Weights of a small GPT-style language model, trained from scratch on English Wikipedia.
Size: 12 layers, width 128, 2 heads of 64, MLP 512 SiLU, vocabulary 2048, 2.71M parameters.
Architecture: LayerNorm before each block, biases.
Training: 97M tokens, 5782 steps.
Each number is 128 + 24 x the weight over its row's rms, rounded and kept within 0 to 255. Layers, rows and columns count from 0. The size above them is the row's rms in percent of the matrix's.

# layer 8 MLP down (transposed), 512x128, rms 0.176, rows 50-74, columns 0-63
size [ 97 108  98 100 108  92 108  95  96  99 103 103 101  91  87 101  86  89 102  87  95 100  90  95  86]
[[104 110 149 109 149 153 123 136  96 106 137 122 144 161 133 104  90 126 151 132 152 125 130 130 123 191 152 133 137 148 112 133  90 133 174 133 108 137 119 123 123 128 103 102  81  89  87 141  80 140 163 124 114 132 108 136 102  67 108 138 156 139 137 101]
 [125  93 140 116 138 164 132 142  98 122 137 127 127 130  67 112 137 116 143  98 104 110 165 163 143 128 127 104 111 123 132 144 125 168 113 155 157 144 175 128 159 145 124 133 113 120 137 134 122 119 120 106 119 108 121 135 126 198 166 114 121 144 148 125]
 [103 122 140 111 171 137 129 139 123 102 122 106 139  68 174 146 131 117 150 124 115  89 121 136 120  82 150 118 131 136 141  87 157 149 123 133 125  94 132 114  99  87 141 144 112 114 101 143 113 118 129 114 141 155  85 127 110 138 143 157 155  97 143 153]
 [143 141 152 130 141 125 145 121 148 113  82 147 120 110 168 150 154 156  62  83 111 117  94 129 142 113 109 129 145 147 114 106 119 164 145 128 137 133 118 121 132 117 189 117 166 105 111  59 125 162 112 175  96 125 134 164  83 121 124 163 124 133  93 134]
 [104 134 100 154  81 115 110  94 158 124 148 132 115 193 131 121  68  97 154  81 102 118  74 123 138 172 119 165 149 123 166 150 131 126 147 131 123 166 102 111 142  85 151 109 141 103 149 136 125  90  87 139 118 123 148 163 140 167 141 142 138 101  88 134]
 [102 127 111 149 102 103 147 114 120  87 131 128 118 143 153 128 113 136 127 125 134 136 122 118 162 174 113 104 114  99 161 125 102 109 154  99 137 142  86 149 102 121  93 131 131 111  88 133 152 109 183 140 151 170 113 137 129 161 110 197  75 123 114 166]
 [151 158 133 147 160 161 110 119 103 127 113 124 174 102 124 167 104 130 141 129  97 143 125 105  96 172 114 111  65 111 171 148 168 127 105 128 132 127 139 118 128 160 136 123 148 111  94 107 158 129  89 115 118 108 145 115 138 166 142 106 110  82 152 160]
 [143 154 125 128 126  83 126 123 142 116 143 101 130 122 107 107  91 147 120 116 108 115 105 136 124 113 127 167  76 123 125 164 130 148 155 122 134  78 115 117  97 117 127 122 151 165 166 119 124 160 134 111 125 145  59 125 142  85 145 125 118  79  91 115]
 [128 132 140 118 118 108 131 105 122 132 116 126 139 107 159  95 129  92 123 140 112 134 149 136 112 107 106 112 153  94  99 129 152 166 117 159 153 126 136 131 154 136 135 123 134 101 155 144 110 206 108 135 125 118 180 114  94 153 138 125 153 123 128 111]
 [ 83  85 119 110 127 132 127 154 140 117 135 137 149 125 146 162 106 136  83 103 121 114 117 159 148 146  92 136 124 121 148 128 115 128 175  92  99  85 105 135  80 158 119  70  64 126  98 101 148 118 161 111 108 111  99 115 157 126 122 130 126 116 167 141]
 [125 110 158 158 113 123 142 143 140 119 138 116 118 128  85 140 111 156 137  91 156 150 104 146 115  90 160  92 127 158 163 134 109 125 143 119 151 151 140 126 146 164 130 170 134 135 129 151 152  95 140 127 163 116 134 188 111 137 122 122 130 110 117 148]
 [136 130 138 131 115 163 120 123 172 171 115 101 104 120 125 109 101  84 158 148  83 151 111 145 123 132 130  91 155  93 133 106 104 126 114 129 138 128 133  93 127 148 131 158 106  82 145 147 111 140 147 107 137 162 114 134 107 178 149 123 139 120 147 169]
 [ 89 108 134 118 136 137  80 124 130  91 128 127 121 133 151 125  94  70  86 153 213  92 176 123 110 155 154 114 105  76 120 109 120  94 101 153 127 112 120 121 149 128 134 112 165 118 154  96 144 147 154 121 127 120 149  97 120 138  98 129 140 106 125 136]
 [150  93 140 140  55 113 137 154 147 136 134 120 132  94 145 120 123 125  92 112  93 129 113 131 164 125  98 117  82 123 101 192 177 122 105  64 137 106 116 109 130 150  99 121 159 128 107 127 113 144 141  81  97 186 152 126 128 142 179 113 185  99 127 140]
 [134 155 133 141 113 156 114 111 154 128 110 161 154 120 157 150 126  98 107 121 141 130 136 118 140 150  69 109 147  77 113 133 180 120 105 134  85 137 120  74 142 114 107  97 134 158 124 136 111 109 138 121 122 123 170 111 117 141 169 124 138 122 165 119]
 [119 102 136 151 201 128 126 154 132 140 122 149 112 119 142 127 132 142 134 145 157 130 111 103 138 124 134 129 136 138 125 176 160 132  95 105 120 101 151 131 136 134 136 121 118 133 143 162 130 144 170 160 154 149 111 110 145  78 131 127 156 140 129 101]
 [113 129 172 147 120  29 102 163 136 123 169 140 123 162 135 101 110  91 137 116 150 176 132 100 143 112 169 164 136 139 145 118 126 131 146  85 146 106 136 131 151 122 149 149 138 119  94 137  95 121 119 127 138 174 147  85 138 120 114  90 156 136 136 183]
 [138 114 133 139 172 129 108 105 145 118 137 148 120 142 124 122 126 132 142 126 116 168 154 180 105 124 146 135  88 180 138 151 139 146 180 158  93 118 115 143 110 137 114 157 134 133 107 136 114 120  58 132 126 113 135 116 129 124 116 111 139 122 204 133]
 [ 95 137 136 105 132 105 141 135 121 136 126 113 125 147  72 164 153 147 120 120 134 167 176 155 133  70 153 120 104 108 112 126 111 130 179 122 109 129 128 150 123  98 150 144  54 112 146 112 148 123  99 147 157  91 147 133 143 135 104 150 127 130 140 116]
 [142 127 156 103 148 145  95 200 141 159 120 153 106 119 142 110 135 180 127 153 166 114 109 136  80 140 117 128 156 158 117 149 135 130 130 156 174 135 100 118 115 103  95 131 138 127 127 117  97 118 171 127  84 125 101 137  85 127 133  70 113  91 137 132]
 [143 132 155 132 127 120 151 114 120 140 140 108 109 111 115 103 116 129 111 151 100 111 164 157 109 130  78 125 122 133 193 161 129 112 111 137  87 167 147  71 169 130 105 115 144 113 139 109 111 135 118 139 152 137 157 145 161 117 113 169  88 119 122  91]
 [106 131 167 151 127 106 147 128 163 126 136 131 142 120  86 180 134 154 125 117 164 102 110 131 173 107 137 108  92 154 176 168 130  80 125 128 113 147 135 116 153 157 162 116 114 110 143 179 128 131  64 144 152 137 129 128 116  97 152 103 147 110 132 144]
 [122 146 123 107 142 137  66 119 128 119 151 160 121 126 165  98 133 129 123 134 107 102 139 114 102 129 143 154 148  85 143 113 102 123 148 121 122 155 124 114 110 100 116 118 113  97 159 145 133 113 117  62 108 119 101 157 132 136 164 107 139 135 133 118]
 [154 140 110 153 176  95 110 105 132 126 101 119  97  94 133 134 135 106 109 139 161 124 108 135 117 142 154 111 121 133 127 101 111  93 130 150 117 133 125 154 174 153 144 174 135 121 114 155 113 106 101 129 116 122 145 140 111 121 145 131 138 141  92 117]
 [134 135 132 153 100 158 157 148 107 148 136 113 130 151 137 143 134 139 100 118 127 123 135 127 138 102 123 159 121  86 127 175 107  59 166 115 137  98 170  90 130 127 152 113 160 126 128 111 174 129 142 155 131 106 118 121 116 121 111 138 117 132 129 151]]
# layer 8 MLP up, 512x128, rms 0.176, rows 51-74, columns 0-63
size [107  95  94 106  92 101 102  96 102 109 101  90 100  82 100  88  85 100  87  94 100  89 100 116]
[[148 156 104 115 116 134 100  86 152 108 103 121 141 127 127 141 162 104 148 112 132 103 114  98 118 130 110 157 169 144 133  84 136 130 153 162 130 129 153 122 137 180 144 131 146 143 114 113  82 123  95 166 141  78  92 121 113 125 109 151  84  97 120 152]
 [148 140 116 108 134 146 136  84 116 180  94 101 103  96 127 110 105 102  83 155 144 146 142  73 131 129 127 169 119 120 131 164 150 173 145 121 132 141 150 131 126 177 175  87 108 106 137 130  91 123 130 137 133 138 140 109 127 138 147  76 106 140 114 131]
 [165 116 140 157 147 135 146 118 113 145 151  94 119 135 112 103 142 129 136 135 118 165 127 134 134 121 121 147 137  96 124 128 128  79 141  96 116 109 155 120  88 153 144 113 108  84 116 154 173  89 140 150 157 165 122  88 127 136 111 145 134 116 167 132]
 [124 117  98 112 131 149 106 114  95 124 171 178 150  96  93 125 175 108 111 112 114 118 127 151 130  95  99 139  65 118 184  82 158 148 139 119 107 134 162 130 122 106 136 160 157 133 112 158 106 126 141 173 152 114 151 142 121 135 180 140 142 150 130 155]
 [163 138 142 145 150 127 118  87 132 115 111  78 139 105 140 154 124 121  94 133 101  70 181 120 144 106 108 140 144 127 148 141 145 123 124 106 114 125 149 136 118 119 154 128 100 103 111 150  96 141 126 145 155 149  85  98 124 143  83 138 125 154 147 138]
 [170  97 124 144 117 128  95 163 133 142 155 109 148 119 105  92 131  93  83 114 124 131 139 122 106 143  95 124  96 144 143 146 129 152 111 123 131 105 145  75 170 142 111 157 136 124 112 158 140 136 147 108 120 121 172 148 122 149 159 120  71 168 139  95]
 [116 146 110  99 125 105 146  85 145 150 149 103 146 159 110 112 131 126 157 122 117  94 134 117 115 150 113 155 115 136 119 129 110 135 112 141 160 139  87 100 106 119 132 156 130 103 146 153 147 137 149 133  89 114  72  98 147 129 162 130 121 152 193 130]
 [136 144 119 136 167  86 117 151 109 157 133 154 100 122 120 131 135 154 126 129 137 174 143 140 144 107 124 155 112 122 112  96 140 132 116 139 116 152 134 136 158 124 134 163  92 129 105  92 125 141 157 140 159 143 117 146 113 127 118 155  66  82  89 120]
 [116  71 163 145 142 149 133 100 116 133 128 109 135 115  93 113 134 187 158  92 104 185 135 128  90 140 127 140 125 102  94  63 111 110 163 112 163 147 118  95 111 116 146 108 157 142 107 123 108 131 169 159 158  82 110 154 149 140 115 103 102 150 140 144]
 [152 131  78 121 173 135 130 114 149 124 144 134 167 134  93 135 151 167 117 115 155 163 128 156 135 116 100 166 127 121 113 134 129 207 155 133 139 144 126 118 126 119 164 111 113  83 101 124 132  84 154 182 100 112 130 112 131 156 137 172 136 112 116 147]
 [129 170 128 109 128 137 141  77  78  70 143 115 151 126 121 141 189 131 158 175 135 121 124 109 176 136 138 124 142 119 138 115 128 150 123 116 132 151 121 120 137 152 150 146 140 120 156 123 136  97 157 115  87 151 136 161 148 135 139 121 116 153 142 111]
 [108 152 136 155 119 153 137 127  92 186 119 160 101 111 113 165 129 145 150 134 135 155 115 150 137 153 112 103 128 126 103 155 110 129 148 120 145 127 149 135 177 129 106 124  80 110 121 129  96 135 146 168 106 111  89 122 163 162 126  75 139 129 123 149]
 [139 121  90 133 189 108  62 124 139 162 121 111  91 149 140  90 115  95 128  78 146 143 108 115 118 136 109 164 137 104 163  89 149 135 147 187 138 166 135 121 103 116 129  92 110  97 127 150 150  85 116 147  92  90 128 125 111 106  83 140 121 121 146 133]
 [ 94 104 117 154 123 107 153  65 136 139 142 143 163 125 127 125 136 134 109 124  51 111 146 156 147 135 136 143 133 134 121 108 106 100 147 126 139 127 149 108  99  98 127 120 133 135  92  93  96 142 123 138 155 109  64 111 140 101 112 144 124  94 133 148]
 [101 133 173 146 128 129  99 154 161 130 107 135 139 111 115  80 121 138 162 140 109 139 131  86 126 119  64 133 158 128 127 101 127 136 152  98 147 111 109 133 157 121 154  82  89 145 130 160 178 148  96  87 157 129 114 129 140 136 146 141 113 102 119 110]
 [139 123 108 103 151 162 137 105 163 155 148 114 123  70 113 116  95 126 163 134 127 124 110 164  69 141 120 133 114 116 143 116 112 157  93 143 149 123 105 100 104 125 149 148  90 143  97  93 146 117 130 117 142 113  86 140 135 139 147 126 100 131 142  83]
 [104 158 139 137  97 135 139 125 111 121 125 124  98 122 156 133 149  75 115 178 111  80 117 148 159 119 123 132 165  83 120 123 143  90  85 119 157 146 163  92 161 130 124 154 105 138 161 113 106 115 120 143 105 144 127 162 144 130 123 135 118 172 109 142]
 [161 176 136 140 142 149  92 150 154 141 159 109 155 114  87 174 158 101 114 133 131 126 129 147 125 110 140 165 112  92 126 170 167 102 115 106 117 154  61 114 139 144 162 114 111 158 100 147 139 130 147  89 134 167 130 132 147 106 145  78 135 104 127 123]
 [ 89 125 132 142 160 155 137 113 143 150  92 115  99  97  98 147 153 119 112 129 141 200  72 113 140 106 135 132 152 111 104 118 129 124 145  93 112 145 134 144 129 156 160 159 135  99 143  99  94 139 126 113 124 134 111 129 128 156 136 188 125  78 127 141]
 [104 157 123 167 135  99 106 112 145 106 156 174 137 148 140  97 155 135 162 105 118 130  82 117 146 119 132 134 135 110 107 100 142 165 162 108 127 104 108  87 121  52 104 129 114 164 114 133 156 123 169 125 115 101  99 139 107 107 139 105 131 134 116 109]
 [163 132 153 152 146 144 124 173 149 145 120 152 162 133 107 162 131 131 110 119  90 143 175 151  93  62 135 150 178 110 156 113 178 136 162 101 139 142 134 153 113 155 140 104  92 119 131 154  92 125 135 147 124 150 121 123 166 128 106  96 131 129 123 164]
 [147 109 125 145 137 105 109  90  99 120  60 123 142  97 144 162 151 149 139 118  94 139 129 140 113 115  90 188 115 115 117 172 112  74 128 105  90 104 135 148 137 122 110 114 161 134 161 132  95 120 125 196 126 144 130 130 146 148 111 110 122 155 109 172]
 [ 64 170 143 173  91 174 107 133 128 153 140 144 147 138 168 133 119 151 120 156 164  92 141 151 161 156  92 102 109 130 148 123 136 145 104 127 141 137 136 112 118 147 175 106 114  90 159 153 134 153 136 122 151 107 136 131 100 160 121 167 117 113 133 130]
 [171  79 109 139 105 124 138 116  87 130 107 111 110 156 116 169 173  90 104 115 130 109 135 127 130 153 131 111  93 115 136 159 130 143 152 123 174 172 106  94 123 135 119 107 136 134 136 159 145 120 117 120 154  87  94 196  98 102 139 125 127 150 135 164]]